Weights of a small transformer language model: 139M tokens.
Each number is 128 + 32 x the weight over its row's rms, rounded and kept within 0 to 255. Layers, rows and columns count from 0. Numbers have three digits each. The size before them is the row's rms in percent of the matrix's.

# layer 5 MLP down (transposed), 320x160, rms 0.0794, rows 7-50, columns 0-159
104:124088125118123066170144127131144137160062159161214160183151094100138112122115112103108085151118109143117090161084105130113138118128135148153119070153082144182109099103139103186108110124194109110150139119104129000130163116175172132120137182138182116131148114132163111152124099098154111151081100128122209099093118141094087164117153166151139117117120161146055180158105158117185117151172175132135077158117142149102097094145110134090094205147112100080126104115153111145158095168113137
097:139154125170207114088154131121148171150079166144158106133134142091142118135146099141113148058113091068155127067131098169081108188109133102165163090115111145122172166149128113129100079073097114134140174128105152152113124177063107131146151133164101150118136152112177196163173097121109123127123131138095145162118129123137085162125151119082103165164115129191149072129142142099173082096062098149118107061105172099172254086113124139110072139147106105148137143095118109125082120106177119
092:152151121114121104150119172093122157120079174114175137130090147088148144104165138161088151146142153140151155154129159119154153095137136135161150165166141072145101119140152090137162137161176057165162121103094085105139068103090104144093156034131198188135109113144171113137081090104096104106136162124114127157052151128148088162112138135091128162142127104097037124147150138074180123214151157145146087202120089087154126147152066162063099157161121142117108142128127094144125139112069145
111:122109192209143094134101128149164120164077110199138167148079069118082130112127109108085110089103098082146065115193159110146128099101148098121152145137199116156144109128083138093079153172173123179117073119170161044139122092138147145070139155105211112081138136139129146129152075105101102115114151169129104118078087112110167164147141149144128153144166176115113123099150143202161073137161150142095137104106128118157149132118165120140127183089103207151126130134110127095109087146160120
121:159154119170046111132114088121117112099139084143140144163168107146089206146095119116133113129137124165186116165152150099130094108135149127104188163138095132098135152093112104096118161170125196110082121100088138097115081114219172125124157142123106102146127086118121080081111095122114124171163113070098116154165138140080184110148159121133098140098126088162127176113101119111123142160137157128153162220167141174098053180204153148085137065071111155102124118107106105187132109118088135
089:125119121086121152150124138153190075121183097045120151114167130104106104182084119124086157010112187133133140179092112115144148108165145142150158146118138147094154099103153163107148151176139065125091159119124091112166086134127084083124129150153126131144147123138183144103058079166117177146134119206140155108085105131139151131122107085131142113111212149095181150138126102101176080081176177114171090145144095143076123089116134121142155105081116168128093112134143148130166124078167162
087:085098180194111155150150097096109196075104122164106108182122136088123114106184103123147141092137122117084134126067153109148119120116090123136134117115159173092112124157127126123126063102146153138137100145162181061166136114134132180126157102104125108140143099124147112140199059039186150140134167118104153087159113134099179098114153121146191105167038105103083193180096129197128170176104135113108123126112150147129081108148159084115120100121146168081160181125097152104147107134175138
095:134151121142133152094164109075105150080121122098111095132160139115123157099149137139121153156143129108145158147098139120128100118121105107123166143093095179094072083150108124101007109153113137120114139073174158122159147104100147179124167089111116163128117113159133121146071123056154082166132108134140148140079194108151194113123102146125131111205127117044111144122163109115143115124106112195124212124149194141127184119100255115119172118096155114111123141124153148127095145153146134
098:156082127159113121044183165171155148076118139117180146111085052172150074146119125163111136079088092138148105114145118129149114090124111112130132193155087167117138138105131176126093103142105073157124158167137086217114117117091122149108102107177087156139124175144094147109126186145123070181134135066154137164082145067175127076141111083117153173175101149129054095110133089116127124110125104146154133175127124129092176131160125065108137134150104180104121105163127145085181180130130117
080:140177173072129042114133074093106119078160108105136107175167178145155139116144115132112066115148142139150122143174141187116125135118099144054151085102133130094095126153118078119155172093147121144125121115131143108115122123126147172109110118135159100157107118109106154115079136019139142174099162124129097173089163103156155124124151124193153130171127143118075189147100159180168128108129126152102146119166106153150107166122097070175116151125156121123099210091104095111073151232082138
113:114169129133162112126073121113181138120163122071067141117143101149115197089108141238090193154155125175173192128180160150135152127119109138141100096117155108134114167089080115147037098105131178109159144107126105222122112127116110182168139061143103131136141123141152128104165112142077110099105154115107136098127074118114190161144103158090093130154160083155147147102134101098061089150115137150160109079110070143124102123128193139072099121163111155095125123113101113164143141137135106
091:117162116135200127128102124140140121137093099116140140132116134143167142021125081153131106151140123112087097127162163170107123139089091168050083124107106116099132183106117151162070105077146140147132126130177138153121125061106164108181127123134110121097106208196082142115106176097103122110157170151165091189208136141166152153161129153154128095089171074137156104134132088190131139155129129175133091102164090129124151106133197082106147120118146121127117114119140056087141181079099172
093:164083099123170171084110105137139095116115116132090082168155115119094115143075173099131054123082147069136134131137131180179154112130137174131167178109167154121125150103101117100065146156152174141104112129135091156073133124170097145103156108090101112148111151113163121147119123130124123140168124160117161075229129153088096141182144141140130125085112152082133122136132133052191112156150117104174092126126155103093159081186255183128110182138101140088103141101171125125120163106134121
079:103164133153155117108149072104149133067198076127106152118118095151137149139125152138118144109145199199169097116147155141099152064138107117049166112109189188089182147107140144098183105126173154161159159100105176066139118140082171181157100156137124093126098125124120110110122109057134103076152179134111146120124212110152183094101136167117128155157099098053155143104112119164131163137148114135141052150130114167124146135106123130137157107103071167110087161115077144103101124148091096
112:095108152177215184162154118131145172142134134114151153096136105113115092111065136156093125146068161119145104143191130163113175111082130182156169082066130152111104080101135132102143076180124188146139104128104092142167146156166140147128140100085157068111059145168154163149126118099195131083086125150123130111198163158125117130097093130138112108159151125088112072112109159160108081183079125115159066149129136102122147126143133111151075134141119148089221139103084161102158120083147116
101:125114103166154096058096118112141189141124108123108149112137118178076092138120103079097101146163119171101083177083110126172089136188098138195100127134170153138140153119143161118057129053160149094136162142119080154052141126076171145176089143120193115097191152175131147146156105120214064134152102152111173133152149115155113132098143139129097130169104104108119090121194127121124128109132156112080097115119044106094133146123230131085149173101131128112142109133134137122139128129134144
120:111112121084129187142081091085092108145159103124136125121133170113112125150128144141125076131139148154075165200130117144097155164132041117113090170121131133154105064114084112099173135140185132097187062114050084176099162079120183128230113129151109154156157152105113122075154138140149156161123153159134080108162109108095139071167076123171111120113091114120155120185101099118107125121122159118128085170184124123111140155129184106163153094162085143111124182069149107143134135182121103
115:114085113137123154113102131085090137126092178161094138116147073165120054168167151150197083088097161145147143204099121164097195160138136132129162134130159135140103137117142125099124168104125093104151096152134105163086167151133086143124155170152155087142117197136089093111111087110069176138133105128038178115191132109098099110146157130104132043165114114152123160135132180110064137103146203108121140138136175120145148116120088078153148133105139140108215139128080143084117115107072126
077:086150038154120140112148127116226149085174079118121120218151141183076127124146164121156120140108101149144127180060147105171125049136117156120159134123140113119075123075086103086127147139123119092077154120074124141122144124094091161107103173110091098127135150140169189103156144089085144142135131130151158097067153107178174128150130117155092084104090108114123165162135145126128126101134131198170153137188170163108172108138188119110091139113102192151123127116095149137081147111184132
085:106079148168121137138126130109135157087130154206134167155133160144214122105161161140087124075124127186131111057102149103078108077092143118093129122134131093114117143120102160122122107149164130087116120065061184140156175211124140106093130181139103138139157171111182129172188158127116089146132152136155117105157089112118091145109108066143185108093126101108082056071134154117111167057130116125072091121095140168127149134109143170058105147150073113151132130150161182126123171124126146
120:089152106132100115118187116134088160072121148116127134111129085157080067091131128000157135114163137128128115087132171148122116128197167147128118098167089072132150147119106117124141144168190067189111129068116135083152132119101119123109157172124162108187125105143108109107149154120161157116162143191128107169129125122108167197167098128121116141062171132125105133121137146093085148089134188096126119182103100111182120111150130122113131100138121145108071119179178167092184189121065126
084:145115079137056163135164122164101105164127110133070139131165126150183134130076115157078100086114113104146126127127200121092114107101078184124156107156156110080120133144123093075113161148083143149145132136151064061146106128148150165091134160127162159176155176149103142068113158092126131074077173091126149046100110130092123171114171140154095152126150145128099138136091171170139141184135157125085105145198089200097158083148219071095090144146104166134131137145148138143110124140132135
116:141174159138099114099073103122144143145137182142153105145137136121127168135126154108082148068180101160141097110151097194123145149062116123169184095112167147132132160078166130113111122088141123135225144139115107043126117149111065144111112126111140180105151115132128152135124178093179114149097128094076100170138120128099173113137174104099086149104126149129063154153087157133078118159172135108133141087094157026140069084171119173149104117151114149126096074181109187141157148088160110
112:120118157143108172095154153143169130171117166089181151106114075061106145093104101093102117120118110125178131144185179081080074097090111143160107086107074145126085174165183151116157131070139106136124158142140104205138145094136116164105156144134141117173086157096142135137102132113127156090153102210081202178125096113150117122107172172165109146097117116074055177117132136160151076127116145183152129137179167144121105128128127134159145129146170117109028088110101093114152112094129143
108:094128124100145141164122164141186115131204102142102090144159095155123150110149123175111133127153117174123162159126148105044174108071147156106043108094122122151085138086180100118091124135157137164185153133118152167118134146107154189146124138140043128113137139177131120154125123068094120144120085088118129164166136103087143142140168155110149081110177093155164139147114138134129146126116150166100119101131093156066049108152237104057130098116113173086112131161100075143112130075160110
092:133104143103136138093145159052118118182158145139104092122115058078163159158116168120087120133112183150163133155067140133154121115101110149142122160105139157133091098124122153135116170160170141149093139197137125134222138155152127093140132121092087123122125119121103072157183119118087165127165084117147046154151136068168144118140149121182128098126145118087143114162095181106096135160116124094103145076109120115126109123043198200093160157133145169114113139100118142082110204084153051
089:113127149138135120107113139100149121091108131104075107118127091137110095151114146114137137099123087101115169166119150167151170136122150131106112070149166124174128138119115141111057121097183128128156134115095141189073149122108146157135126117128092137116093161191105138133112100079109196137149130117151090104175170087140158101191175129158115018199143163091135170177114142119088090110086156101164170174148187125130110157146240123077198128090110131147122108075143058117149141098091109
123:146126118142111075140159094142128124159072126092169138161107170131130162084182101087104133074126133095189085161145148100140133142143145109125168144174122111110108087045120124171129108158130229099105120117118125027082164121185157130085139183160153114095184124052099078126131078161070141120131116104111093141141137087161137098140171145146155119146102141125111157184114143164125159115171179166161104155176159140088112160155111174077134121111130116095118137146128090137102119099043143
079:154117100176138165095100155129101130130076116178133125157140101171136133075090167107095130140095186149130114081111077115128160153119135105130134102084137146135103137138199154181183154121101159096153112158161135069084157186177161065130083146134200157111117146123131181081158176165064117154094095203126106097116096131140111145137155146102177139167091120128102091125135134151130108143140143143097132135096109122094126116105012145142130070187093068152106102159098117138083155084096168
094:140107218127118164156140150185082108051119122114107146150148145097117106090100093062121166136086098158111092098141102112136120161161138156124091152158118099141128118113045159112046146170145093089127088093146083153143128155120062130152140136151138119195105068135129132120196124157110133054134145105169127124158099125100162133096117087186138125106181081148137148072110184117148108058125135084138142167162186123162155152166146131118124142053177191139124109125089142144130111126154145
094:095150213186147103128140157146180131152060108098151131134199103134132122072109189123111099134097107101185154110119130136130118084102141158115159110138136160085153072117171124112106124127101123122150134133205122135168114142092134085083188097131114141176114110116151175169124120121092082128131156091120177091004122140054102115147182167160123133152147118083114102093209118122133096144160109154136174137106157146133150121111096061127123129141171143095095084122107088160161192132119128
094:166098128133178101111171135108075162216146104115082158149158142129124159110084139111123125114068193133166059132106104140146122141157082192103158172139118115068126113118112095159179133195149122173118144149158143051124169099138117125127065147143129146123125132144131119066095155142162168124054068106100162150200090150125119163124156097098131133191114108080105088136146109189147094134177145098112135151116160135108056108130149153110106146085106139077140113130192098131111186125120161
086:115148058147152158157138105143207115164141145149161163144137163130141084122138117147124057083162139100147179061125080163119090105160104146150157164078120096155166138118133131132189174102100117122163154094102129120107163175136095116113135170089152100125167114148132136094122124114105095203059154110083122135142131147068115122118097136164130160147095094143133136202143181075206065111094108133084142145138096169159138157126087159111067175116106103167073156136102130144071094090135073
105:189138119175090092119155121114153154057058173139126153130116135119087147163120156127101119143175127189136135121112115144156055131159141116135113114107117148132159165070097135170127150090176165099141142062136129035113131163136157093154180156138128131158122131133129143177060124141226102116108085157155147153129224092151102131105069109137102158149150129081100083099111071129196123132140173096140138147081133114133156094136160125129142088068096063112110165133131138165162132117162118
107:113135174117111059111136142172106119108174165099120130133154158089132145094182108105133152099109162095113104120128125080121126142145096101130119129123163098131122081121102127129000108154115125093145136109132120169164116147138124130107114185147139163150110059123133118149171099135145108139157174108095115143153078104115075107134130160128098183144087078138121134125173135136109141120052136148109151116145140165090145107177255140100089183089136114158128081158179122116115144172143160
103:125100151118147138159140170131116083123144103107158157179150121083080092116118165104103132169149109136145122166119152156136097067065127127146095134125155119111128095130119141105012145145102104105141155168154130145128122117128167104095165160120091166173089093123068148121149097142128100063185173118136088133082093121057101179181192111179137134100132103099098148110190146177113127127142109082151147132124111140083189205175223135128098098160156178107141084086148143094146160140127137
085:098112139112116115161156159108122110144188147145131117155141122135078126120142137156088145090150131126112116146089164166097092113111100171139151091088077115161129123108133101111255129172129120146097113119088152129140154109152200162120116126164160069165098172115090114144084135076163116115076159151156117159101108163139210119139130101158172110156098149107102144095118142203097103126166154141139108117158083168163105157104101106124156141141099117090058165186067110121100092130070117
125:067142115141104140186112101168154115130170092152111206067158136109098124133152108149107140126180100160143109086090059131108084131069147167104108106113105131152146124123046118127168123209155114109125053123106101155107134107066173100108126163156101190132109179149104127118129195111203182074131159148164100096186103139094117122099114113145105126112177141130144136110131128129128178153138112137132095142138122155131154175152225141133064143086158100137140107072139108109110154159095164
095:175182169137115112158145139086114104114160086103150105133118147110131112133147127069145115134103128160087137144095105133115107174117163151106129137123158162148190122139080109144066140169215141130129169087079152200065168086105118112129179156084104190079105157109118163177112139076101102119143149191108083161181168125130143119096140102127122116124069098098116161139135128169069140066102150161077166095130114132181109114138196073177114099109110153125084203115144085142114141112098162
097:104130062116179119055098159172171105104073111150139086118135110116151118132122139154149072131104141201110101169134158134164178093177137167177136126133167128135141118111129097158000131138156111119156148115072156113101109169192136136087108163136101125074074129165110124082132053135103093126181111117126116106168182173101110157150100134139140092153094116116106112138137102113111111148136134073120124107169115127134109120151233156091123172137096129138173152122100124145108181156176156
083:112119187127154113103171133081132110141132105119131108149140155094168108071129159098087191131166100123128129104120126131155121070106126134097145074118100137149141131140093092109157145130198102182109164121133155116159101125158168154050132098147195163161126212106125150108142148021138133126142194174085082115058179131181167157118108129121162115153133120119135172110091110172141143105141109143120075143125156188111126150136113089127118161121137151099051155071093098076087166148063125
087:124105136122144105179173137091121157105137100134083096154120167109157165139215093144109100151120116121141069125115112145050102131117103118083180135109117149126127157157103145117172112095204131116084159146102098072170059126130132144064117119143170151169108135109148114071129147059096157156101209141079081132069172152227188134123183138149163082194085118105101173092108146161130156116145168151129124090129075105109139157128127120112141133128154142094107154113144119146110093177107149
085:112146148154174125114186133058092120096193090118116102131149125110133131151201155152101146119132082116127132103094148139120141105119100147122088129100116125110121123173121142140138128150127070180108195078059148160145093106137200161116131162099138079155077134104075168146089152025115125121117207203125094085117168082190188113115106146147157135167119081098116182144090104128166154102120129150096131119138124155134183122131199107117101113122133171147073122113090138083093151151118165
117:130127134132102086141168173162085173113128111143179114069162128162155130159165124116127172180093152182108152100126083056128108105126109101137096098143049156133176113123116140126185105144136131141130086130135178095124194156145144088157101178099122072130109093155120146150105140126148146131091132125119103101184179096162131114162141097085214130171126133139152102145125134169109199108167162092112052115148089087130032162067124109162124102104113077112144114141151146169165159138081077
# layer 5 MLP up, 320x160, rms 0.0878, rows 8-51, columns 0-159
108:136139142075153116176090165078091064115218067157099105163150070086099127152098090122092170155141188130107148100117155131146107172153129173169134172163122131091170174158128166137149114080104116132159152146118118113155122122126136208111067138147150122135061137166122077122112104176138141151119072098139152080108086117139150147076120158184115084118037144147122176147139082114146151107074074114144089139119084142100108142151124157181116132145118121115092170116145123148192128185106138
118:122139154122152071078116133150100108178154116084124112122115130183080055060135147123098092127152080101129138130150079157130072174166103080094108156146047118089118118126116110157156101139145165131171115127142119090191161189129101122110181082180172148036148083163121133126118175076101150118148156114144084135099114060151118159081102179125126113161160194152117092120177120115135154128128129155111179165071126130113122112131080151164136087112130138145154142162135114122185108116208138
102:170134091095167143177172149069106168134145116103116088124128133172093102088068112186096095118118080150152157134166134142133147146155152158132132143162093130108129155177149105173163123103108210123142154111106086105115180141120142111125113062110110206175120144122101079103097106166089121181215160106115109120124121146085081101157129092142147209171131079147149148152155158114094112081148102168127067120130151067126083144126113122164081099147129101136159188095189151113136118169071109
113:119081102153096097128143141094100107107095120152183105141166162160080123117093164123122130105150114157081123179129188142128101136134093121180102105129086122072110134167117125132159208140116134116157113168144113098177147102062151131148162158114128201234094117083154170060124159132146112137142053106169085127106118146079111167114127119151066094109092147093124164143119068107112124154139110107114151181198164133136188146140108101133129087170134121177132164145178164087173161122100177
098:025078147142120107145160172077094200198129123158168147104123091097091094106161100104080141178104108133139160061130114156150189126193115113123074136149152074109145077138149151126124074144069176134128124106128150056141198125149214166120158155143123124147101131128179081113119109101131104170124079168158112138112135123113133154163138088142113162125110140134109127137143126120100089121099105132129124139141145112232167139092128104140131160187193126116121108151133098136144133099123191
083:192148142159111060104087127152120092111106193102106182087134112132137097156110128164124152185138129122172090105159127125131109142140176138147121152129118139136165106143087115142134125191114121174110113141147152075137123102062152110144152147179207094063150097118157090164099165086109065124077087077124107131084133141106114105112026138119095166082144175130175103154172100150119126086131173101126162122091109196158125161125104146071148163120139184159156092187100148114182145135156100
079:122101086085169145146129207168103116130127124208142106136117099112121197148074092153165086125167143106119116106124125137152141116104160171147035137150160113092129078078111134151153153081128138183167127102128190107124126123126107108163160062078106129106141171128125137102193080173136187135132106101148135162093102149120111067139135116167130075086117116180093115172084124167104072195082142114119126119129105109114144118098112127100109126134081176195179109086172125147103079152119184
095:114159079074099092137137087126116107150179112137123127101098133169122108078062119177026118153213112091119178118146176152107108157150117190162076087097154090116113136157129114144140182095118128099145099173161120145136117089147089186171164143089139111173142111087092176046087170144085099142122148150158177140117113131088110172087148157200092144125133138104138127144154158077146150089092057144094188126196097116155133115133115140148125115122113155110105147136148144122137080142135150
080:105109127098090089127009089141150106108140191082148111141137096137159099133048113123177108133157108103142100132202136115187131172143170075158122087123124099118120124167146062184134173172090121155108147150112061086154113074127136113172072157170131086149136138131200152152118199125141100156116131072124123159131103150088138163125098079122151101119169156138162086139176112126111110080135177080122123100126152140103103168151140126129113159111168132171119157096141129146135155080156189
106:151125095106100094172108135152096158126120146138204083132180083086118054198092109193142135127156125132153144137138137113063109095138154163146139120142157070135129081176140128130143226158116136105115139117144170122166145085143113122136113120121146154183106133137143134093120190129118111113148082077125062099097113116078129106157126092128083148057090113184153097147141140143129106166187047167137167150147143123108168110155124071112105050103191150130157152164171128156162141104131172
090:098098141158093136135096176086102086119132198140164130149097154073094145079186136112176081194135149152104160084162171122136122126130084178077096073169136147099119086108146104164155122141149127159164130146178066100116136072151127144152199112146154106166129138144093161121147154127174131075146126110187141123087073089120140142095148193181152110129145116180154144173185078155142082108078115073086133119125158128069084118145089140116121133135087130170117073182112150149123136158143091
079:187178173147091132130105108103118157115103180163174141079075113162113071112069124143098155188128071155131150076134161115139080157154117103109087083106101117126177147107106133138140166079125199134127170111070091116175166156110148072165111089137158162120116148105172097152119122128187147093077070127099109074113152127151197124168123126123103109123185089092165119063143117172091108162142103078141171099100110115100173111143107076133119149150160149144176185146133139113172139138136080
081:149203147124170135133114140151141169100113134106157160162155139114150092182103103161126122159193141127171087110105119123117148180125212106173110100186189092116151138139102151133105159083068139182138100136089125130153113087076120131112103132147182165086089102112157088138132157079166090102127102109120106105090125138116052091103086150106096154086152134152144032145136146111098106126119105133219172070103102163159141153117101166107097129088160133115157108127125160132191139154153199
111:078126077064078084125120152122062072127133122152167100131086119162127179157114075156108148142164157167125140147133137133183097160128097095175080127152096142140161162179115150145150159085111153189128084202157127115115125085084119154146152105142127114162156082101091105113116165136106199161144126065113159128114133061149058082107154098144126125123121183198153160078114095116063169104169111157087163145167105142150099109128111109148166178103164154150126095132101125154139182115075131
100:108110121058133100124147111177104005101167130106158133139081098122102093097113122108124199121144086138126133090138096114137029106107114150143105151168085120146150116143128109134148117147103165124178143151180144125113130125129150105077210141189165125133089153078078104154091179134098090107155115114144150141123089044092097156136104159145123105111109198156112137115166123137102080125185128154103169155095115112161153143175156055105116087118161131146134090167139068125168104152134117
113:089207129133112095123093097136078104163126168134176137122131120210108147124104127145138129128118103159116132108101126138068119139183136135190086083149162094141166168185141154200153151105076147190126142171114169113111134134119107170071144122139130051124095057103137153176103134065112113111135058099136111113108101097135124154116140105182081167139132166124140122087146059124106131120140107133080179068076134066126076148170093159063094170106126115151126131175131119119172125118122161
112:105120149079135160137146129099064151151180171116083115143092153139086132092093114119104165113142156184148101168172076134153077135141086136128081154115125161109144146111123123127195099096140093143142122146158149152186104169067146099118124112167164116110090189109126052129093146094125161131200130141144093153111076145131124146126110186138161149058152079138134195123144124113139112088128212146044160088067113114123163128120096113074111155079124095179195105117138149141115175146134095
078:146112106132090154123129149148138161157156090135125094135102080104146127136145164136146161175098166097069142167152176152132144190120075125060083097166096120165173115116139127129130118133123164142104135077119114095132160140135170127114101117053128151090143118150088128109143152125209122093143066141163096150092168177139154172074132190145095065089154140110121054153134096146129081095070142141133146050175163104103103153180082181117132143110122124178150092188168132095173059140135151
086:136096102063100103154087110168139116120122085103112162125144104137169075140148106211100103127044129169120124139129079136106119183126119160206133114134125095062098118174124126072149114056130146153173061131099145131152100147143103148098101056138141067111110133187167100079107173161091204160149095079134186168108163125191137159116102107137083099127163141135139182105121154114097143161115113132165188139171131065122129099138117118149107147131125161135148174139132085139126161104119161
129:106180134084111088123117156174123102139161132068137110146076130138066121078089171138112117106171104177095128133162067120139140192098175115161108149190129090074101143135142167129163160087068102123093078138178108117128146083075139139112116097161226139101126138110139086119111159100139166146102121151123133094100098141160122115112127102107115171143111170177168174107154101145150129095111076059129088163184072141114165139155110118110132192103160153167151158133152147125152159162221117
090:100074162129129213176087102100136155117176112137141059106132098099133081070086118119149126153103084082125182071145120152127135148123150108125103068122133032156131162183155125154175122112089117123096148109169150124116132113135187143109078137090155155089208133124118099162095166117142191114184134174106147191116110135128138136173115074151124164153071076148068113067118140141161151066114145121116148134194174099136116125166125086152114114097092110107110091128143141144130150165124110
121:135097091087105139110124129160084118134173141157118136156137116093099157135096064149108162156202156152084102096196130133129160144131097140135054147099119116109133089170154112141175171162143106117096077146145077115118154136136101115078104118143136124140160143142039087122097123108143147183172135159125142127115126178083201120170160083147120166090033095150101178102144193138107088077167113057117128109141136098141101187180085134104118119184102139159067109117126166099162110118142155
114:166105100123113046133144064079119107163160113111097060135117150082136152108105192129088096154113157125095160134147188109139086194175126167132113114094050143060136181166093167096170139149121136157101102144136108112132121149107123108123142173163138163198160140153047122147105095185152119127134124127195143130089126115162139132141148127162087107096058076110151120135121126146133145107155170085142110190112025171107125185132097105105127112152120162127094162149132111158113127094155127
091:128142158125176112171114180126119161122143166122149111073152144163095117178099113194136138180149156161117158083161174117118143139117094100135094121152078113066142130105123139109159112136139194085129140122097106077113120173084118112140161013155161175117116082063148100100154147149169103112104165111203104138070106103106096077139085135153137088111117103144159157172124109181139078170132080147158139148042155136142135098069115128150115108095129126081192134119110107063136160146138122
099:115134114149205123107141129120090110137136090133111082103164127123094125068102107195138108140140149130120145124133119163111082154095109096133146156096131112165152109159104114102161134049108154088115142182118133133134178129161116128114094079099114042118139120084196036091135178147118183161164143071148132086077114122174131118187104148133086150080126111175119171097170102131114139090096121109070098160157118102157184126143074158136159129142089112133160181202157166138170149176106076
082:150158110152083143128114080092103092129163232139123108149097112175120097161119095124110128102113077133158158073169154129214121174111137097188114093127118120121132126180147123125145102158129087120119143123176078102133110172080186143148097134166205115108131143136109123138136114102113181171108125097093166123130091089151126151109104110163161161123118174145145081122142096134112152129152157097014106126136135116198083120139133139084118073053151103127078137144181090158149183136182149
127:122105111171109053154153134101139143130137124121163081128090154169043111094139154087142180189157119123089156141181195116156139148160143057099107132136117107111210139111111200123151169120133164113094112120145060068130201126129121104098140135094153186127094106132120122087103147097170130114145114094143080134127137158080130109155104123128141140135049150159169089144059084158110141152072042161143107128131154169146124133181084144140128092151114128124110173120176121123186128132129091
082:067122126147134090101159118115133171120112140132150151076113123072104132098163071120158147118111074108090096129180148176162137159148127147152071191139106126109153085163043125094101122130158152116084135125117058087195146125094143120077136064166166096189110038149097148133119125068154178096137212121130154142110149141093122112133154119109112188115101174107140183136104125126097178082181126081123154136122094133155150136177138156144135138077156128144158154138155106116140129210128147
099:154157089122122088077115120143151110161183061044167103176098115158108090095121152133115107128171097158109199145159135134164093162137147157125133106109111136098118093128148139128158136069124077108140122207144125134178185098138126156148225088192117145065091114185090053097067136124117205187164108115085106116134112176133139163136130117135110085159106157134187127142144110128109167095119099105103105160125130108122095164116116125125152151193151157169155112150151156128134111141166167
099:096107100098100187122129081100116091173201094128131147089102135090133137086135128165055176157115107184110169141096115111111120128133190142154096120098146078109148194163111111088165122151048146180099115119161132117101178145112176144104129161109132120094145180124071098116040123127151102178082118118142187147099131113176120125116153148180147142161089131101123203112156159140123085099105094102157101097104130088160139195144115105156080070145115065094134168141150139134090099161130122
111:159108121114097117133120112101121104141173160168119149104119143121133162176165097141112133166078121170083099097169150117140155159136074108158172136155175128083072106177120108143142121171079156144186085136120166098146171140062097152062137127102136101101138055167103140075135084144186160115151159113126165133069125116098101148163103141140148130055146167167177162125111122168088183133139156152088052123128113173121131096179092104106099167145122194136123128185139096124111077188105065
097:167084111094142106121135113113095137103151132144174158114077081100122106138165132119132163143125147178125092127108129164135063106101065134147196121127117097118108159165113102120129105131124090199147103136122159139154180130105150178095117169113154162142086071175077097060094146143181214134140117131148105098109140088060081153216140140137090126089123099114148132100068115103144130136117155122157157138154132162119217152177114092217134148139140136117127142115169151040119093153102115
109:076173131124099156077151137121081115122143215126170119141111084160106117079102110136100152117132092155119209109094153116083153191138123129107051097160136113106172115103130124141147138152054105169169166147162144098132146113069111165142097126085146118142071106093134133085154103154156115090144054118128088230109125101127108142167107178149098170135112113109123183158126145128124137134071139121106136114086115163146174086136106109129043151118193122130116128187175113080130101174109140
104:119167075152158175117139135118094158163135126131107090160086146154123126126076182105115117185138099149088193104127201101098157061160101141075098095152108089158179074135075113138143136160073138068155152093164137096144187129154157068117132160120145162084112180133065116119121152105121101120178119100155129167151135133110114082140112110177130071095157229126128080092144109149095100111155139155175171157123153110138134175105123163155120081162182155151142125125161070127167124114093114
095:165149120150143093172078157180124098141112123118162074073061177191125126108098115133115093151153150159107080206146167101128115174129144081138115131134089171104144091152150116117141152195146088147107087068100088077148085125051112103097134103159214198138103138165161124116162166127156117114124140134146049110126125122108070075101103195112115114106147112136178184121124102197118129155124114139168140148129130166099136121150106135166066134162143159187164141166121122121152126115108126
085:113136132147131154060111060132121106144133192075129142073117193095095091091113073099158101196079086129142095161129131127148139163163131103140181129092110141120154120190127136137133041196134088097134115124128092099166152123151192103120139115162154101134118069134144116116146141184085110134150159078148107137148113102080130172151123173127137151158147166109226118099123093159137117132170136152127114129094155127108126143161126098154128157062161141103150134126067160120152220147171064
116:123129078172171153154148129154120141136121072120248083156102091090146086156145084127129127104113134124133154102096156146121059143149117189149101121183147105164149162145145088134159109143109154174203106157103123119113160130109153142133166125112151092212065135124127129123105094121173147167167106085124062157126119083080122123100122177139142101151097090134118104140157111113117140146150078032119084170107087123111118176144120096098089126115168152220145135124160136113145092184123087
079:144159108187121117117131094118120185163130127108079140152106132103130137156176169147122045141129164186111216117125115119173138160085125096181093109177118106142122113147098151110158152059129177140164147128141122071103107184121178139170099123122148125048131110141122106109108132145165140109121118145123138117136131117136136094098123152138108170162067121116120119127157147195131082171078072132082138128101129137135180070096092115079084077056126106060101141197145131099119170200097079
099:155137070202134091128120093104129128141179179098087088143143122152139135123108145144157151161156118128164189123135102150117093223151122147145120094094103129087130172154106153099137166109119162140106185155118080118133130115159186114149122130119100119082134090141155065130041181140149113123157157133164138118147054160119137139122110122202142148108049104130119152088088100129151122137081110166092141153105115111093140119205108117070110082121158111153142118118148174151126242159113075
083:141126113152093079104152094094105171170125141156147065103172102114163110093142149123140163131095114122073178127140106140158138146073092093125113167166095147141150128155088090104143145131090150156063105185170097118145108175150106137088063131097164158095191131155097112147138144175109124139126080177104162157110114112140112168160075134092040064130180116092124210079149050113140109064102113124086158133157153144150081128159118174155102135103122096152122093181162093176140144151137134
079:038080171138107148072101124096146100195112137098124115110156089151125105102105123125109150126156142050159144110164125176111124131154155136121103155104091105129148170141111188100115141095160106151113145182108118099122178092122160150165145162144101100183133117124136130076106165155127144126200083165109145121133089164122111141079172119112166210131105132165061079099141198081074125109140142176129140138096068098113118148158107074094111121110150152147115191121159127198128161075188166
078:123196110227189188151105104099139138153134169105072112122147115112101098116098064133098139127103119120156123122048107146113122133170186131196166138142132068109147122173173158139138073106101111114099080166137121122132150159094232157119083129134117113114112073127084102130076162130108109158143151144114106091128111098123137166148102168108098165132129118115192100113109142125081171116104152127125160149111107083193106083128145113104117160112171094082195145152152113107166146179154068
121:143202126131060121130108073100152141174143195125138147116178148131103097120142127115137088189125081134106176148128132126133146186150122105125127056139100142131115104196112187114162140118118122132150101133182143116111152148106176201129164129167149098151059037111136140085091130169173138079138099118164119155041095141124064147142081144163108153093102105178125130094065133137154094153048068135073153141121136165133169106129099147126117146104127115135127109165118117106125189154123094
103:147102123116137097130158155088088169175124148157089147094117152119099071047116151145134172094116172127061155128131160129109116122124086118116088127159094132106116063162151131120148126087090127203135117137116094059169136172123169118141155138133143104119115081186120093153093131166147114155138127140092127191134103037189120146135123147143072185138091140126136082178129079152084104125060086132140179141085070125132174103134094162154092130183146150156160141116171121099113127167090049